config.yaml
n_head: 12
n_kv_head: 12
lr: 0.000927
beta2: 0.99
decay_fraction: 0.877
Each number is 500 + 25 x the weight over its row's rms, rounded and kept within 0 to 999. Layers, rows and columns count from 0. Numbers have three digits each. The size before them is the row's rms in percent of the matrix's.

# q: layer 7 attention query, 384x384, rms 0.0531, rows 319-354, columns 64-127
# k: layer 7 attention key, 384x384, rms 0.0529, rows 319-354, columns 64-127
# v: layer 7 attention value, 384x384, rms 0.0505, rows 288-351, columns 64-127
# o: layer 7 attention output (transposed), 384x384, rms 0.0396, rows 288-351, columns 64-127
q319 097:443532506477489471448475493473546488467482522529464503481534523472478479478538493482553495442473475488495490463460485503497526500466507500479512434478496451509530523502533523516511511513549549
k319 097:502508468498542491510498494504510475516540522532494485470508532493528505509460492536528485499518443487495459477468469508468436531496471484521475503465518501529494490496506521520486496533498514
v288 090:537520499509495536493497492458505478526466450495452473522523543533553513516483447486502489478500504511467479538447491475524495501477473463485480534568506512482510513505510515546538496486477500
o288 098:513538516505469523525477503520463509485548491517539507482514491483530517492460499471467496505533517499488523523511537488493526504507493499508539534477550529502497486502559528530493483449492515
v289 095:492499515510515487465529534485540508532545470483505496508503531527536495474493488478498517473511496524507463506504517530492486482439493488509497531524528515479535465501568533464473461477474524
o289 096:501466539483482483510455525482470471480496510541539483491492481536473553505482470503426505479478545496482526545481486475479531495520446460492472461496518534522523508499542520545521477502520502
v290 097:513495497560464505480519478482519512487535473522502489496518507491488467515475482511483485551499498502503522520502484480522478491554530455471489515513470507468502494510504534453467492512524493
o290 092:500506489480492544486466509519496480503491498501467515514510473488552471492540514494511511478502447499499528487484521495482524453466509499485510473485464488519513530514497514501508485540493501
v291 091:520523484522461504523519495490500454471475515513441544483513495496513498506495506560481529505472489516477513513514489480441489494524507513486491502502509486517467511453501535463475475489481508
o291 089:505505526548523520509540512514510487500475482509544464577530531525492464538501469487509479531521497498503489428519502475469508495493449512482493524525517509498543467523541510492450490475528485
v292 092:500512442498512532471454519483514481501523492492530493519486544516489490446525492466496518494506527484464481480504520496516479491503463485485535484519476527491513478478489556511487487447492499
o292 097:482487482509512502522506522506489482504530503512489455513471445508556494549473446494475512469496546474501505494514530513499487467491486495493502484496537530537534537501515488510477571519502494
v293 095:554500492521455511466509512509514499498524493444473495509471499495530460514473472469460502533524490497509510492499540482522481523494502489537478533476542505502507509485520490490518457448530514
o293 100:457488469482500472464505473497469498538506483497516484544495514514484478511507513492474518520500531487474529540497510501513517484455481492550472470529529514508500495517483512568498489542516514
v294 095:539470519506495534485471480502480485540472488468505478503497451479503476490515493534475501552518562504510474505564499529509526501483521468537491490472491491503545444533512475545517505540450526
o294 086:435500489523522489485491462531514506506512502505513469540518484470477490484459470499533522459495486496509502517491460475482488512469494500470515468534538522519505527489478515505448491492494498
v295 102:545482522491538477488496502484472448497484494537498484486520485477519517511534482493483487473527531499516499498496472486456537490546460482512494471491478515496511528490431533504527540507523513
o295 103:483483482533511515495504520519509514507473518502490485512507488481506479498471472507486535539511473534497465514523482469510482506482513451484461490516475477495491518510457470488459529511483507
v296 099:510516499481438502441501495557478524541475487441507521533496524482485465525470491499523507465500474499529525484481539545469518526490491482469502531499542501534526469521472492538497506483486498
o296 093:581483486566534497481534531489472467537494479524494467472541451500486491519500502472493491499515528506523486546469563477492471497506471529492515510522525509497525481482524501499525501479493473
v297 092:521522494514480515491478470489505515542547473457514487504490523488464511498502471540505545496532476520510476469468526500511508486440484497511521516557551486524485507498543511516475505515489475
o297 103:500541479484504509485437496467474499471521510493496527477497526511556524457567496494476521510505490491508529524480503511538536501485521537540534493473517537560471461475499538547526503500491499
v298 097:486471535465501486504493494520485437495506503511521525522529521501520510471484532473495443503445485530532512517571504482465470483551480497496481458480473471504504540494450493472487544515494540
o298 092:494492488515474572531533476494540508498492526467457519495495527471468484540499480508525462541522459491495497491489469484538526479518560524485497493484493511491484507545496482471463505480469496
v299 095:482500502516478510481538515506537468443525525492467461505503505490489511482483475492535494541501476477502506514466501512483462520490489530504485454471503515475471469461492490521510509536514480
o299 095:527418485511467494474500517501557514504478524522490490490489449512475522500519501504462523484445503508503480470492508483455484460491545490448462507514482478460528492484508493485484520506519521
v300 098:516453543477519455502530471537483473498485506504484500516497486517510522488539498512463524484520511507486473487507536531522496505523477470549519481491454510476499520543513494499469497483450477
o300 100:509524530512530505486464499524561516466504504485494507457497501510502496494480448554493492520512528529512495510532455478487479537509499453494447481529468473492506491501485481522463521459474489
v301 095:541494489499482522505471483529504498496482501493519495498508511473474500509519511512540479516461509470496458502530522494472498520497505517479524474508532458512467494502444485524520513510500507
o301 093:497473510474484547521462484505507551513509483486484490506508512497522567501540513492487478502482436523484491476566509510485504482518528535468488511455506523447494500481460507496517504511494467
v302 101:541508463499481554493472499508468547553512517489477534530457526525491509514488483538537509510485500505529509493516486488488492518495495507491488522528507547557486431531481548498483497517527472
o302 119:500469517540532509478498482477477471516537472464528492549515455521519511521530542480463505454528517464466457495478537531504507491487507535515531515502538492505509447500543548541513543516499477
v303 102:531516477525511557465492523452501545549525494502516491486474555493508489465474465508492454488537526493519488522512486515543514468494510487495520505553527467467502486510505503457483496429487478
o303 101:480476495498496469517443488486489489506499520494493498477486505519504513474497473510485540415502529516492495531462482480495498467470511515533519458477464537529501533540521478546508514538486504
v304 109:489498506487480464482472496485489452506510534503497517494520505496504504481546464492490497547477504473530504498516488506519506483534505481544499519476467468479500469526456515491512484506512473
o304 110:505482492481485514484479479536524488519521506520474475489511485514446524511491510555475506524500465531511497529506489503455467474492558497477476497488508447474500519498444503495471517554521503
v305 097:476504496535489509473504558500470510514511480520531501482496510495480459496522525500491460444514485511541521508448479527529486515483451509514481467466520510497536530485497438468498531534545544
o305 102:489498513501447499511480474495476525518501493541496488484495544475499499473458496467545503486524554497509518492521470458484519527535515479519511508545500460485519542529492523432508471510520502
v306 090:505487537509504529503495492492473492527534523490500492521526497516549518456504529516501461499533506516519520531555523482520507526491458492487510488496505462517486532525487488489485536542511462
o306 092:521539456477463478501460503483464491525496524523511495473456534459492469502474491522541505505508460523514471506495509487517444475539507486501473470475471492489541491525496517470519497491489536
v307 095:493520463483484493544497514476516501452496464496556503453477475490506481496474494480476491469476516499515501517516519501467533509484493480488472472534442512486468500481444526464514506500489503
o307 095:505509498482487526486503488501513513525493529499467530553449514462504525504467477528533491503489513518531457519514519495453422486530523498525519552475495465510551509489495476504505489478534524
v308 089:437502453493525492508540482525489505468516517515469515518482530507506519497519480530524483480515497512504456502459510463493485519443531516483526511494499503512454513466493530507507528481482521
o308 086:487522545477544531499530518471480513483532490474517486507508516508473479500508536466485457481488500484474503499534485486530536501532510495525511550487498522474505466522508476518550507498486458
v309 090:523475467541486541500524507470495534526506483516510478482498475498516464497498497476465525503551504494476481553497506526503501502480492434513496494468535535473535484523511493499519503497485477
o309 089:513548511523502489505454484471434496494476494512516501495486508488553528486473486515485471498541488482492516538508503451506533503503440499505510457534470500536544509516537541521523488509513493
v310 098:483466554470562470477488533495530502511495460528522462492521522499528506470535516502451539553491501521492498509504470521481524477540496492533469504521478478475508526481451510514542475504514453
o310 091:485520507490509542511505523576450482533453488527468512499509488521489499515493496507492526507495513510514521489526509462506486478510476494468482498462491519502463549520509463493460514494513523
v311 093:481511527500537459524537512525514463497527534505513534499502534473506502540541478535514483489489537495555500475466516460480480486502519511511478500493494503512483495466474508468509513525462542
o311 093:487519470460458462466543546502458498514499491499492485501505489560492453471469518499469504514470513508509510452511491499503520485523515504485527504483548499526474545508498476490530458503552530
v312 093:543541475530550463502465461512505524522482518519515538495545508500499517526483500509475503517494493519500515505537499507503469534512522487482519463499502525495466556472483525553467512546472465
o312 088:471488535495462552529443512541495497516511502512465468485508498496561448500513475520531526487471502495496528467541470530528510486494508461505500527515485532532494478455511507544460471498526490
v313 096:533489522490501538493503476478488507564462477492460515528452534488510480548493489540537485495483537525483466515472483506480511526470523514507504467535498517513514486498488507501510518517514534
o313 097:476503509494512519500504503449448480491514495522462496505509451492569501507480557432471511495506522480500482488498501501534529523497489519512532510491503492560500486501564498463517537499529503
v314 092:488502456490464469496478512471480491450533535477491539513513502501473535531523542551531453546533495513464498518509484485512510504480512475499513493493481536467515557493504456461476523536468486
o314 099:492502476450484487460468504490501482504505509493548540496497532485482476500508493492533486539458458467478503432472455500457499516481515495491522502516510498526515484480517540497514458494510539
v315 097:524523483513505440481507502515536513486525526502490487527465495513485478499523508541490525515533491503465466511487493547516489517487527542490524491485465495520502546492505490481467480475480529
o315 096:502435471440519517546491524485507527528484475480487549508466496508514532467514511493499524452467521521501494495492473556472509503541528471490553531530487474502433496466466475486483522503524482
v316 090:494507505507500502494521501445488564485477523501476513504475496484504500519536487491518522497504503505465481487485551472511465502448485525484469516455493484545487489512527517497463501463514508
o316 102:495474509451526489509534486508492462523519495472504480507557484543482474504510546501486505535476552460502536501508481509521552523501483472483521476504536523500500492474519490536499484484531494
v317 103:516479491500486518505512496473457528533514489498458524541467514515496519513472483516539446474498518524494499511510469500447502510514492498451482503552523543546493458530522485504528498470466458
o317 116:490515487579508442483511513501489487517520481503527484544520528497526440515525496481532505508508543492505488477485527523484502462487483530501543523516536536489519498498524510523485527451498509
v318 093:500485458491466522487522517521529484513507516474549485489471462495529503481499531503501481515534481483490526514556480496526475500524481503486513505468492470467513480512508450512500475505458485
o318 095:549461520453475528496489481513504515502482510533485533469496516499539523492490518547513491487510462523507558517501454492486564552500494463470527467529472501489502506471460513522499543476481463
v319 097:494477495501454493525533480502513531489545490469518556486458516515511475531464500509523509483574503505512492505472556489518478521466481478539466518525491523485573486479567527517509474531478517
o319 099:502501477457472446483491500450484514531563525522484473503524485498498491523511478504477515450467508474492497524461507525512521504471518507549518495514481517570482500463527480509553454544491516
q320 139:452491508523479493475453485512511524518541503495523511524502531472489465492531467535474506516522547486524558491508555536473542479515496476461491482520488518479491485491462494498529502485544520
k320 085:481494482503534502479530510518460526480525502506507489491507498483498480491506472507579481507480508494511456502496467539482478530495507465516541552535510495477498501467497448458538506471501491
q321 074:508485493489516456492515477506506542474471530515496512526500493500500526510466512443506474493479509500496517482493477498519467467481440494516467475483527545515477450499520495512429490543492463
k321 100:505472489504526457533550493510497468468489518487472509458509498542533507478514525480471527473500469519476543476528529503514447469500480506472482462499560540544536472523499524526452483491488499
q322 102:505505492481543510492522498496490492504478489496478498467482512524554502475448506463506473513482490548499474489483505465529482525508493532539515540452545529549496513547503542504474516524496513
k322 108:532493493459538478468526499504496473487493493518475503453505476531529521520472525504458490487440499551509515476526485459541464479484490516517455508439539513567517504543516536508486479512484480
q323 093:532511466486502523482489481511501500537486508548507508514504498519531524487470513486504542517475545541546502473498494496482553516526472525511464529517538492510472525500488475500498534525448509
k323 087:515483501479523469509539513468502522470500489516485498504447517541545540512472485477471478492452507529476500465475505480497489463527512494493502520473534514507507521514494511524479504535465461
q324 092:502501524551466488487425469438520494492504506568512505489481532445486485504521509541457535484518510542479549483495516486496509460497497510472450518518487535514482497511475517539460547498482508
k324 082:510529499454538481496483528483489471511526524524527488485480492521527522504445517493508500532501518522478489469471460501541464464506483505524467510475497479544535523483468530475531494499490507
q325 086:476483522528518451488523545461502506470500498530487510430505492480494529493511501558455479508524473512478531508487534455508515537485471500501498466542493526520499509511512484508487522484489483
k325 089:485520548469525515512508521519486475507483511520516461551483491520509518538452520508498481523442500514500499524487466479579500500488467522544494511431498505481523497483502489499508489506493496
q326 094:495546480464532457511465505521446530471484512491511488504489497483478536530512510537498497495520482489527482496453508538505496470502483480459475510522530553507538452544491525539447517467518471
k326 092:484509475470544491498505512489523477541503465483524498508471460489522477483525474477503504487510490465477500503502507533529499464482516467530532465472514521500501466518484499482513492465497543
q327 085:513503480515513468527527513514517507479488481500490489473497489458488488460488497480460500471507479462444492470512538526523477473477470492476482507476497515501497485568521511513514478504487516
k327 079:510493470495480517460497517496451469494486510508482503522482509511527461485505505468519481500541485455506487511519463492484466526506495471499574482516473519499510507489539494508487536473454542
q328 090:454514493534453525503450478489484499535493470465525515522521550495508467506536481528487536502493493485510504514497528547489550520484526478478518478502486473503494503494499485495507497504510521
k328 156:467491494515484521475487477497480513485523507493536502545534523472481487526529491520545493513510527451513496510511529529465569527483513493482513486541464499470490477468500465470540489491512512
q329 130:486487520535448506508462498504507532508549520472545488523503522450497483511529457521492526494514497465495506507510514509493525516504530484481520467527436500455482488478493479499525521484542520
k329 124:467513492497483524478494518491486533491534463493519496547515516448451473496526477486556484533524520448491475515472487553467543532503508508490522486526485471447458521454509487472548497468505520
q330 105:530491493455546464505533495537499479509466495518481506507495496544541536482441521475488499491495512551484504469500505492514474485501447507532482514470550516543536507490520514508497493517489484
k330 111:515501496514495479526524499521519497503458505514461511452495481551545507488505539484452507451480476518506526497514524456527445483500507529506476483490536530551525499522496510520447497520505461
q331 120:528504523471541490519515486506508466528447536525499508478510499529521515489462529467480477496501495539499541438481496474504443478505461535516489506473531549542533515518515520498499505517486478
k331 132:522480503494515460518510485515524475496459549522464497456483478517526503479500541513459489481500481539527533496488506487531440475497509521486481482478527551526516482534520524550464506520480500
q332 129:501487492475525484492495478468512503480476514531510493494483502535540546505458520482459476490503483555487528459478504487515486480474466490520492532499543535545525522492483528531486525526498508
k332 159:519473511475538474536537509511522478513456527501466485445492452565524516512492542508479478470476493534496508496523504461529444478487494502508473485486529523525549471532523489530447473505494482
q333 094:516493508512488466488473510501511500513503497454543519501475485535530533479523505545514458479469484505532481495521499540485506521509465511477449488539486508506564480544545518528484515504509518
k333 089:498505469461528472526455505492526457547495517537496512476495479537471510521481488514465487492477520511488501479491507482515502472542521516487510548489481506527481491505458542502567513460490467
q334 090:498486487465473547503480462476525520510488508508472474500509532473502492464480500466506454533501509476525480490524454500466502481505530540488525480491514486531480496546569507520472516454529495
k334 085:519504458454526488454521480491507530528529505490503498498525461501516503499492487483536467517475483503456516527542488506461494524512524474520422500437527478524525500535497494521498525506481507
q335 088:505480537467499539506482476492502474506506502487503491487483492504507520543432452565479455497480521474524514479524487509488515489529499473475516500491496539462483491477478518538439504509497474
k335 085:499501467504498527491512448516542491497505523470526518510505455539520467532529466492496514495507517517503524507516487523521493540492517519511503470501509470522520484480497467444524434483543489
q336 090:464493487476501469487504503459508514462485476474490435470532526473515447538478542494512512490501498490473503503550507507454501506485492483498486471504464537505444448515550488456516512516539521
k336 084:537529523480507536526518516465473511486489479463488479480475455513488499480454501480492506564486489539514486498478453469472498480521465468501498491447458508525543489514506519530501512557496525
q337 094:472478484470538532522487516491472497499453507515484498514525530455462520509512498484549497508511450499521467494470485514492512479477505528468551546514499521528459539518556492433506450500494491
k337 091:544505509518543486469516512515496479472505462498470508463509500512535551477515529457459547480474531505481465478524527532462531492531482492483514461519497462530499480534469505525451507521468477
q338 085:509498501520542533496510555513541454511489443502497511535507515518522485533524463485514487513560513546562525506518504465539492467487476507528519540512484466480501541521495518509505492492491504
k338 082:496478519560535437492495531533447499501499535562512535464514515473513511500538493533511507458497529485485509475498523472507496492497551506488450490515512516485453491502449468471475526527504484
q339 092:472469492522498558506517470523528441530517480482523525530492494507559468481517463494494498487449554526470456463491489468471513546525499571507502500471516511466492516536484496488505458479473486
k339 082:506521523518469509524476519524480562520513520492479522514514477514487448457484496548469452509473526557529538478489518482489498508523496489476487505548535519500507492473502498492488525524512481
q340 090:527482491508518459501519516518480549496494505462522483461523516494474518505524550517526548495543465523494522515493506506519481486499463471511516481527490467482512485494501509488484521471524499
k340 084:559520485480453519520504494489508517478514484502497499535523527492509511494535490464530485527497485465518532527505511504483502475469517479472482496547491528524518468507512473486506527507525540
q341 096:486522538472472516524469502491516439513495492515527487512495485501509514541498523503480511498463487498494518468491517503528483494538508482515467481493533511482489490530495457520477455525508520
k341 084:476492463485528464468482456507487538508533524465523467433472544522450498488472519507517492467506497471496509477524503486490531521475526506528496488505477525462541477479533503475510520437444507
q342 084:477562494476496490490514525505516466534498503529479468483572472468502474533495499516494489537528425490494503529521452512522539463533504482497492494476528486531481471503531511507448511476478503
k342 081:474491517506506511444481496472478508494496477464507515473513504475478489495459517464519484457495500480479511514488516503501506493437499507529500513488495539495528497478513479511515543486448487
q343 095:479535559494490523479485514545515553473502471503463516521490549465480509504501522458572487499461453498451512544469478522440486531506465506513497532519474484529494511492483515470452536493477515
k343 088:492465442456479514501534466542461492505537450492473499473463475477518532461503533508467512509517488507515497502515509452456520489527536493497492501489513466492491507524525470486468476503481505
q344 084:495463456458502561524492483470466468526518487525529506551513479522501486529510474498500438522435488531493548461542507499520514475549511514481462492464548503485474487516490487489527525484474530
k344 083:484493517519477522537483514467496527437520552507491519469496495513515464452506465499495515480498504509496488477470497516490508553469516501434533534520509515502491490486462510472471473541504524
q345 089:483510484539521493436482482507475500475495470504513525530469553504451484446531506438475488488471487488459522472480509503445493522486493556444506464457519503505454513508498477481491461533522499
k345 085:524547459471557488565503536499476485520519570513488489489465491478487505542478490533466516486509517517479505507537501515485465498513489439478442518487474510501556514509527525481538524500484510
q346 095:511465492465516495519511518497493489489498505524523461561526508519464522518491475499481534503485522519575525482537462533508488482538513516496509495526541511501467520443511482545506479521535516
k346 086:477546524531496497491486457408490469483532540501478490480504500464509495465516513510520460509557535482498529506497492509466507505488512456462515490482452488479526468468500485488468497486519490
q347 095:507481486434499508519526437516476481520528518511464486466519475488495493466468533484494529509517505512480501468479484527516512493511493509498538469496548526522507496486518483510486503525511499
k347 087:482529498506495500466462501492506519519498478501471529538477512520500526498496491488526463526522487448472504508470465525510493510487492499487495523507487528472489456466494492518466509456479534
q348 088:504490513494499470512458470502527450503499516460522478467485444514516546490474506510471505501560499507498555509531497514530493531491530498525521476489507506521534458503505534492492553479500475
k348 088:483464493473470523514503511492499526483472501535496465546486528497493489502497513494505480536469447526500499512474485487565458501501477483483493505551476481529519516505499517554502481468534485
q349 090:506515514492484520492502500510501498475500518451499500516527537540530526502488438495429466501535545534470517471543522539501529510435511552505484455426522483514484512511483515548527499454449484
k349 089:506486501520520513505454494499472537515483482557533507526488499520458449495497492520481489508459479495461496516455528484547474563500525502482483526495482503512482474470478483542528517495496508
q350 094:478501522527525504462495509465520493461518503523504488498485510524510480504497456538463464508477539481523541505534515477500484523496525496523496452520520545474488524478430487494486547444454464
k350 091:507515502508520504519498480510476502513466544495526481501463500512539481546509515538505506483544458562509526502465474497501465496482500494532539538473501500539479494496534475502529487499476503
q351 086:497512498483469495493501552479482492520487504492450465437469503515497532476491488501506483478503493483505496543490499483453477475509515452512477467506523502508512483510491518507477503532497485
k351 081:529478470517486458505523462545495482461520482482527546521457510509501500528494518527510479450519484513478466511542513514488484538501489494511484538479503523510482456555476494487482524453512467
v320 101:467514468513494476478464502471487537467511475487528540494481493477484476484498550526460542537530516525481429515502568505514497499469507467492497501494499530532489459522477510484517472495505525
o320 112:503541506522494500512525555481515569479532472505445564504487487481509513464508502506502456485497511461514524530460466527518491517529504500508512440511495520504483458484511516462536529499547515
v321 116:530505515426526507526479491478507509483477522515460464470506479496467522518480488485528473495501507500507498503535466509519493486526478516499463481472479522517497456529511506518475556490516488
o321 120:471497482476517536444494512513473513469504492494533518490505491499503472489489496507476532529501470502472520506512481525497525544535486519505516529439507489528491548495492498472472480471460509
v322 101:563471503484471487513486502492481482535494514531472444498496461472498469496477517459518475521504496497537545532552466457494471472499482503505520514497510471502512483509502448476506513502483472
o322 119:436497497483515536504471469507489499545543503487532493483500476509507520510492484504495489502495487486506521481546510533495531538515543500503481523460535496498519543502506478537483473508482507
v323 106:510481490492470507527512491502479508540497497512498524482472459496492482489502527453497464491508439488505557485549491465480474513523522472520471511491506515495476490519523479499487516471493539
o323 111:455506492510539521492516472470503502491512483557497529485481513494500468535501504549464509500522518518504469440473480510533529522488541471512529491500514548522514485484505501482474484477490481
v324 105:498505507458534531510510493506550496532497459524497471521504480479484505491533473523523483493504446532496498501534490523505519509535502517510465442504470484471549484538460500523497510504505510
o324 115:497486535555479497477500516539516469468474530535520521492495531508463468499546529459472508480524533506509470487474533434525495471479526529458495533504476517534468513526500548497538491523473478
v325 099:468477513503489498478520487478499528450505524482500470491500533487475527492504494508466495458440529521466453506516547479535522511513523531501523536545497482500456434544487483552494486537499463
o325 107:462521510491500496469480513493503490495514526487511469511512455493501498467480497531507505527521488476486540546526506515475514536511470426519518491504503481467500514468467499480523516446536519
v326 096:516488501489519524456495516506481507464507503482544494512486469497483489483495515511461521468544544503488450452488536496495498512475518528476529512504494562490471478535501538538526486536501519
o326 124:460508516526531489476495507462474530479517478503470488470515469480523510478503506534491452483524508504514514500453483495530504522473486459534503468545486490518487484490513517512465519482528520
v327 104:489453459535483538489485475497515484463525495497494474543463496520494491464519481512504511484457516490504532556511479474517543524516497506514557536523462492481523486477471496525524499535509479
o327 127:483482438512511469501517528504515483506491498464475463522511469528488507524486497505501531500503508473523510558547496522461469541486523495521494469465521504487474490458469463481499497468496482
v328 111:503494503474539483500525535524489489481452498551479458495509468505492487519507463537513524501516503524548468471472446498486516501549517510545533524483479543478497525532530487505522505489486533
o328 124:496455486488466504445540491477483483500496467451524524521475512522522431502491470560506494506535437495457502500499519507501539487490518532436488496490519511521515529527535511465523470542477497
v329 110:541480522505515548470502514467501547514493521506483534523477502478480486492517554502524508513488532511497519463515522504509526550534471497487459470439494546474495552509503514520488478473506481
o329 109:518512471485540476484557512514469494453500484496464463480502506505523496506479476519511506497433516491508512486512517529519500521498474514518523506538495523470465500486482539508498472478507468
v330 100:523470501480516523483492486474467495496507543504491488478498507516463512532519476510502528479515483500468524442543518492497506518536483542497481499527514490470498519489490487544454520512477488
o330 108:433509514506503486479489468523501499473501508541506477463487519492527553519502491506479557508471482546542490505501482497525492501518492465495513510523510469525493541461454540502512509469475473
v331 101:543484503480488493470463464475521475554505459509489520466504519506524500455480481493545485505527489487562523521530447476532519457475472473535499506525500484464509508475502503492514530458488534
o331 115:516497509493514516520472482536475490514462500490493530512502512513493525522476471488465485441469521509489481531514525478515526476557506539505486507465540548501491516532533506532519444502518485
v332 099:503500495505541561494537476460490525480485461508535536522495502518485551475491528481482488481483553525475451503466530496470503551472515529468490471490481529461486492469474514510519451550478506
o332 107:482486478584502490453493525547486482462476465530444518518512458512474475486549502491530500495512486504523529481482468499499511500488455473501524490515505470506491517459486493490508558488546476
v333 100:486472501542512471526498515532505499517517490507522523497508475495478495502500504527464491480495519509488538496525487522473501485539458552470452456517507518477477490476472535498487493527516523
o333 127:485511500526489453513512491465527554450438480499522486522488537506508525493474505518500532500536474505453495521491534499480480532498491509529501486486469504508505482479473522472469478461535544
v334 105:483512501488512456494516490539501477516481540468515491498481478492492498507486490509500460502447501531528498455515505515502473517495529505462488521482490509517527498514470515480489494491484482
o334 117:481497466533436494507489519480479541483509483559508508508489485505468482517502517495518528526498476445464523516493437530498530517523504487512533494503462505525499507491479500497495533496492519
v335 103:475511512511490471529524512547500543455493506499516532467494480491535534482522459529487506476481511528433472503477506547465512505492495538506493453507509500463522476469475529540519486517510483
o335 127:507564504531514487536484496513517536481476523516492515510500569495480487485555542476492524503529463484496500517458506479483496505494454494494536497503440492518524507483512513499491530471512496
v336 110:486494479530492492488498542525501517505500469470510551519516475490535526487507446497490489472502498521510487509477473529470510519521485502485491508472491492504485536503474504521481495473518478
o336 121:502476525543479482513528503510522487496502506550459484506470519478524510500546530471488508496515539464515513498436474501500524464495469494510497516551462508511514489490486486519506517537502483
v337 106:547536486476512486470524533534454479480486522446492494493480472492533490510489510477499475546542513535501464510454531498494493506494534491494474500478548458515524493496513495497490506481504469
o337 129:533510477491506519518525510504493518518565500511543517474502497506512527476539533469477466479493470497494492477496438524540512463532466497484506521473488521517508501472534503492509515498499475
v338 110:553484480487516533532485531466471487548532485550472424463502486484464484511509532423492471551518531515496520488507469481459529473557510496515506474510498518484539540520509491495461521528474460
o338 120:477508497498524507467505452504526484469493508484546495488467513494509519493532486469482547494441495512516467493510467509532544509498503467493489531494538516522492512505513520530502460499457490
v339 092:549494536522475512489472501487516515550536464489516504499510508515519473492471525481516492479545531492541536497549486473514478486486525465528544479473505499444537496451507478495495519438479528
o339 108:495501519453507505473507456554503495533486504452460524524493502510522511533466495464475522499410502490547462509532509477526541485540528510514484502491588465511504527514505485560462515519501491
v340 106:498522501482490474548492492481485549465466525494530517489538526501494488503507509496492481495487510534474501498458527519469507497498490498454456490503472484504507502505486544526479487521513518
o340 118:510515448504448532516494534505480547483495500519499514484488486499459480527453510501486491548475472448477513539484429524518491478493483495509519486476469494504503493514477461477493472481516506
v341 095:532501527463482533524502504514521498549525457534498476505473525511478483521516529459513493502496462484530506520562443450539519479522512498526501494512491458497498511471485437515492509464483466
o341 114:443500498461512571469457468500514472502512515503501515542542491528534494529499468513525504518466522496507512458527547524527535514497520502488506522524569481462503515551490470498487470489461514
v342 091:530506450530537508482475492533490484509487543508533503518528512521526509514526531494487545541482553509469498490493487496518530536501476493466489472477531483504504483518472530526500455528539498
o342 116:536516473509511452464519516451465483458523527491510501505517526467481510467517510530512486495534506486471512477516480508498441478481510460524503490514486513478471471479532519517493488470497495
v343 102:487490528505500494511539493520514520549516495502480466472496521477507472500503500479558438486533457485517486515487448514528456498461513514542526459491488471548486486512562435491535526508524510
o343 116:482470500505475522472508468488485454535510492509568522549491483501515493496532558481479517518515540535522457465500496491518515487524533519461505530479508509498533510523466477473534493506494492
v344 109:509485505511494511534510517501495527449504509549536488468528499474507514540476528495521523531510499492465474513461508532493514471523481531493525485470473485496513509452552501514524483512526477
o344 112:512492478503531494473526494505476479481535521500465483442537497520570517446474494501525474550497464511483493505533517516477468524515478520535521516504524473478471537466478486461515504487492498
v345 098:534501485495493484469490492526462513432474543493473502513492523505491511532524524496539537499489543518472488477524525541487512548455462535482474492481465504454489475519521525528516462523462480
o345 111:487557472521513503474511503484453519474526510532476512462510543469523513503493514465501518514515487531544486494458471493489460487469492473488495490496474487498504490474497514500495522487480488
v346 093:527484555478508505503507507493530517507537476546467462465485466461491497501467508521549461528486479508530527517452462457479515507544509499486500528500494543488518542458519464513478497446489500
o346 110:531493492488477551509533489508504447532512447484489511511523468493540491481524493493485512471488501520509482480508523501533535494505491521537485509510548515538456522494479506464480494538490503
v347 099:515484478498539506521505501496505498494491510507558525482477509495470506526542545451441488483518526519460461492510511491507499467513513554447511550522513549498480454545496522512524471531516498
o347 109:489503487489485484524521489468536488484496459479501507506492517503519504449529467534512468493524530515456494503507529499487486531479531472539479486504464509491490463473505516506477514505501520
v348 109:511526518468511511499510509518502447504478527537465456516491464488507472520491523514526534487510531492547529488478464495477498505498515469499520544488500472487482540514564466472463498491480500
o348 121:461474513488506472491500510501504465531539490458492487511480467482512522496506490541517485476505490540502513465474474550497481474528513521509494497484519510512472493480536487502549449528522510
v349 094:482539499523523540517505500527474498431506472459492501478480483525505476511508478502492481494451521526473472474489544497479548525482508520471516501520520485492518479507476493520531478522499523
o349 112:476514517487491478513530492499541526471485482522471497520516516495492486482517514496487500503532524494501519516496463489505463521471529469451519460499457444499490510493494518471518510506489478
v350 090:455543517498494496473480495462515519489475534520523493479496465528495478457550547500471532466503554547475515498447556501497523546486516513461494488480512548467525506478511535512485457502484514
o350 119:521476491551492453525495543516488525466495497509448488458505506469515520491450508533516473501505484499474511546447468500487450470505450454541540488526451494514476460472494513506463523489563494
v351 101:471513491543484458504528466554499506486489517497490511530498490503539461479485529536489472493492477481516504456538507533519484513449497512510522497510512524470541458538508509495504531519525477
o351 129:480486498418502484548525541492475497525517511509493533510493525468505484487535500526510472506544544496533462503479478486518492519465560486488544478485490512455532453492523470482508508511503477
q352 213:511476518477529477500555524500500492485482517496446483460470479538537549492478524490483494474485474543486508463489478454528448480518451497541491477478528539519522479526515512510463480501480493
k352 122:503482505481527466516510526500524476493474506518478474475486508550510546496474526489446522482503485536508527484513500499516470452502470490506471499477530542535541485527499518532459467510493462
q353 158:527477508492521501501554496508507476497500517510469494488467511539517533489446515485468494492487502558498522481490476479544440469488458511525466503468536537532510494518527505521442504524487503
k353 145:529482507497533468513531501493528473491466530526470487484482482545530526529489540497459507481483491520483515482513510470539462441503480498517480504465523539538509496524495533535466492513489480
q354 066:500474563500532483503517523503493497494473528504472503480491508532545508508454518512451482456485500537507536483488519496522466495507457500534535441453532551525532499501529494534493483513502528
k354 064:501482498496515475510488520494526529511461535537520510471518465534471503484508500489492497473523486529514505495508497462512492438524531502485485519479529539545497497516494542500471495509487471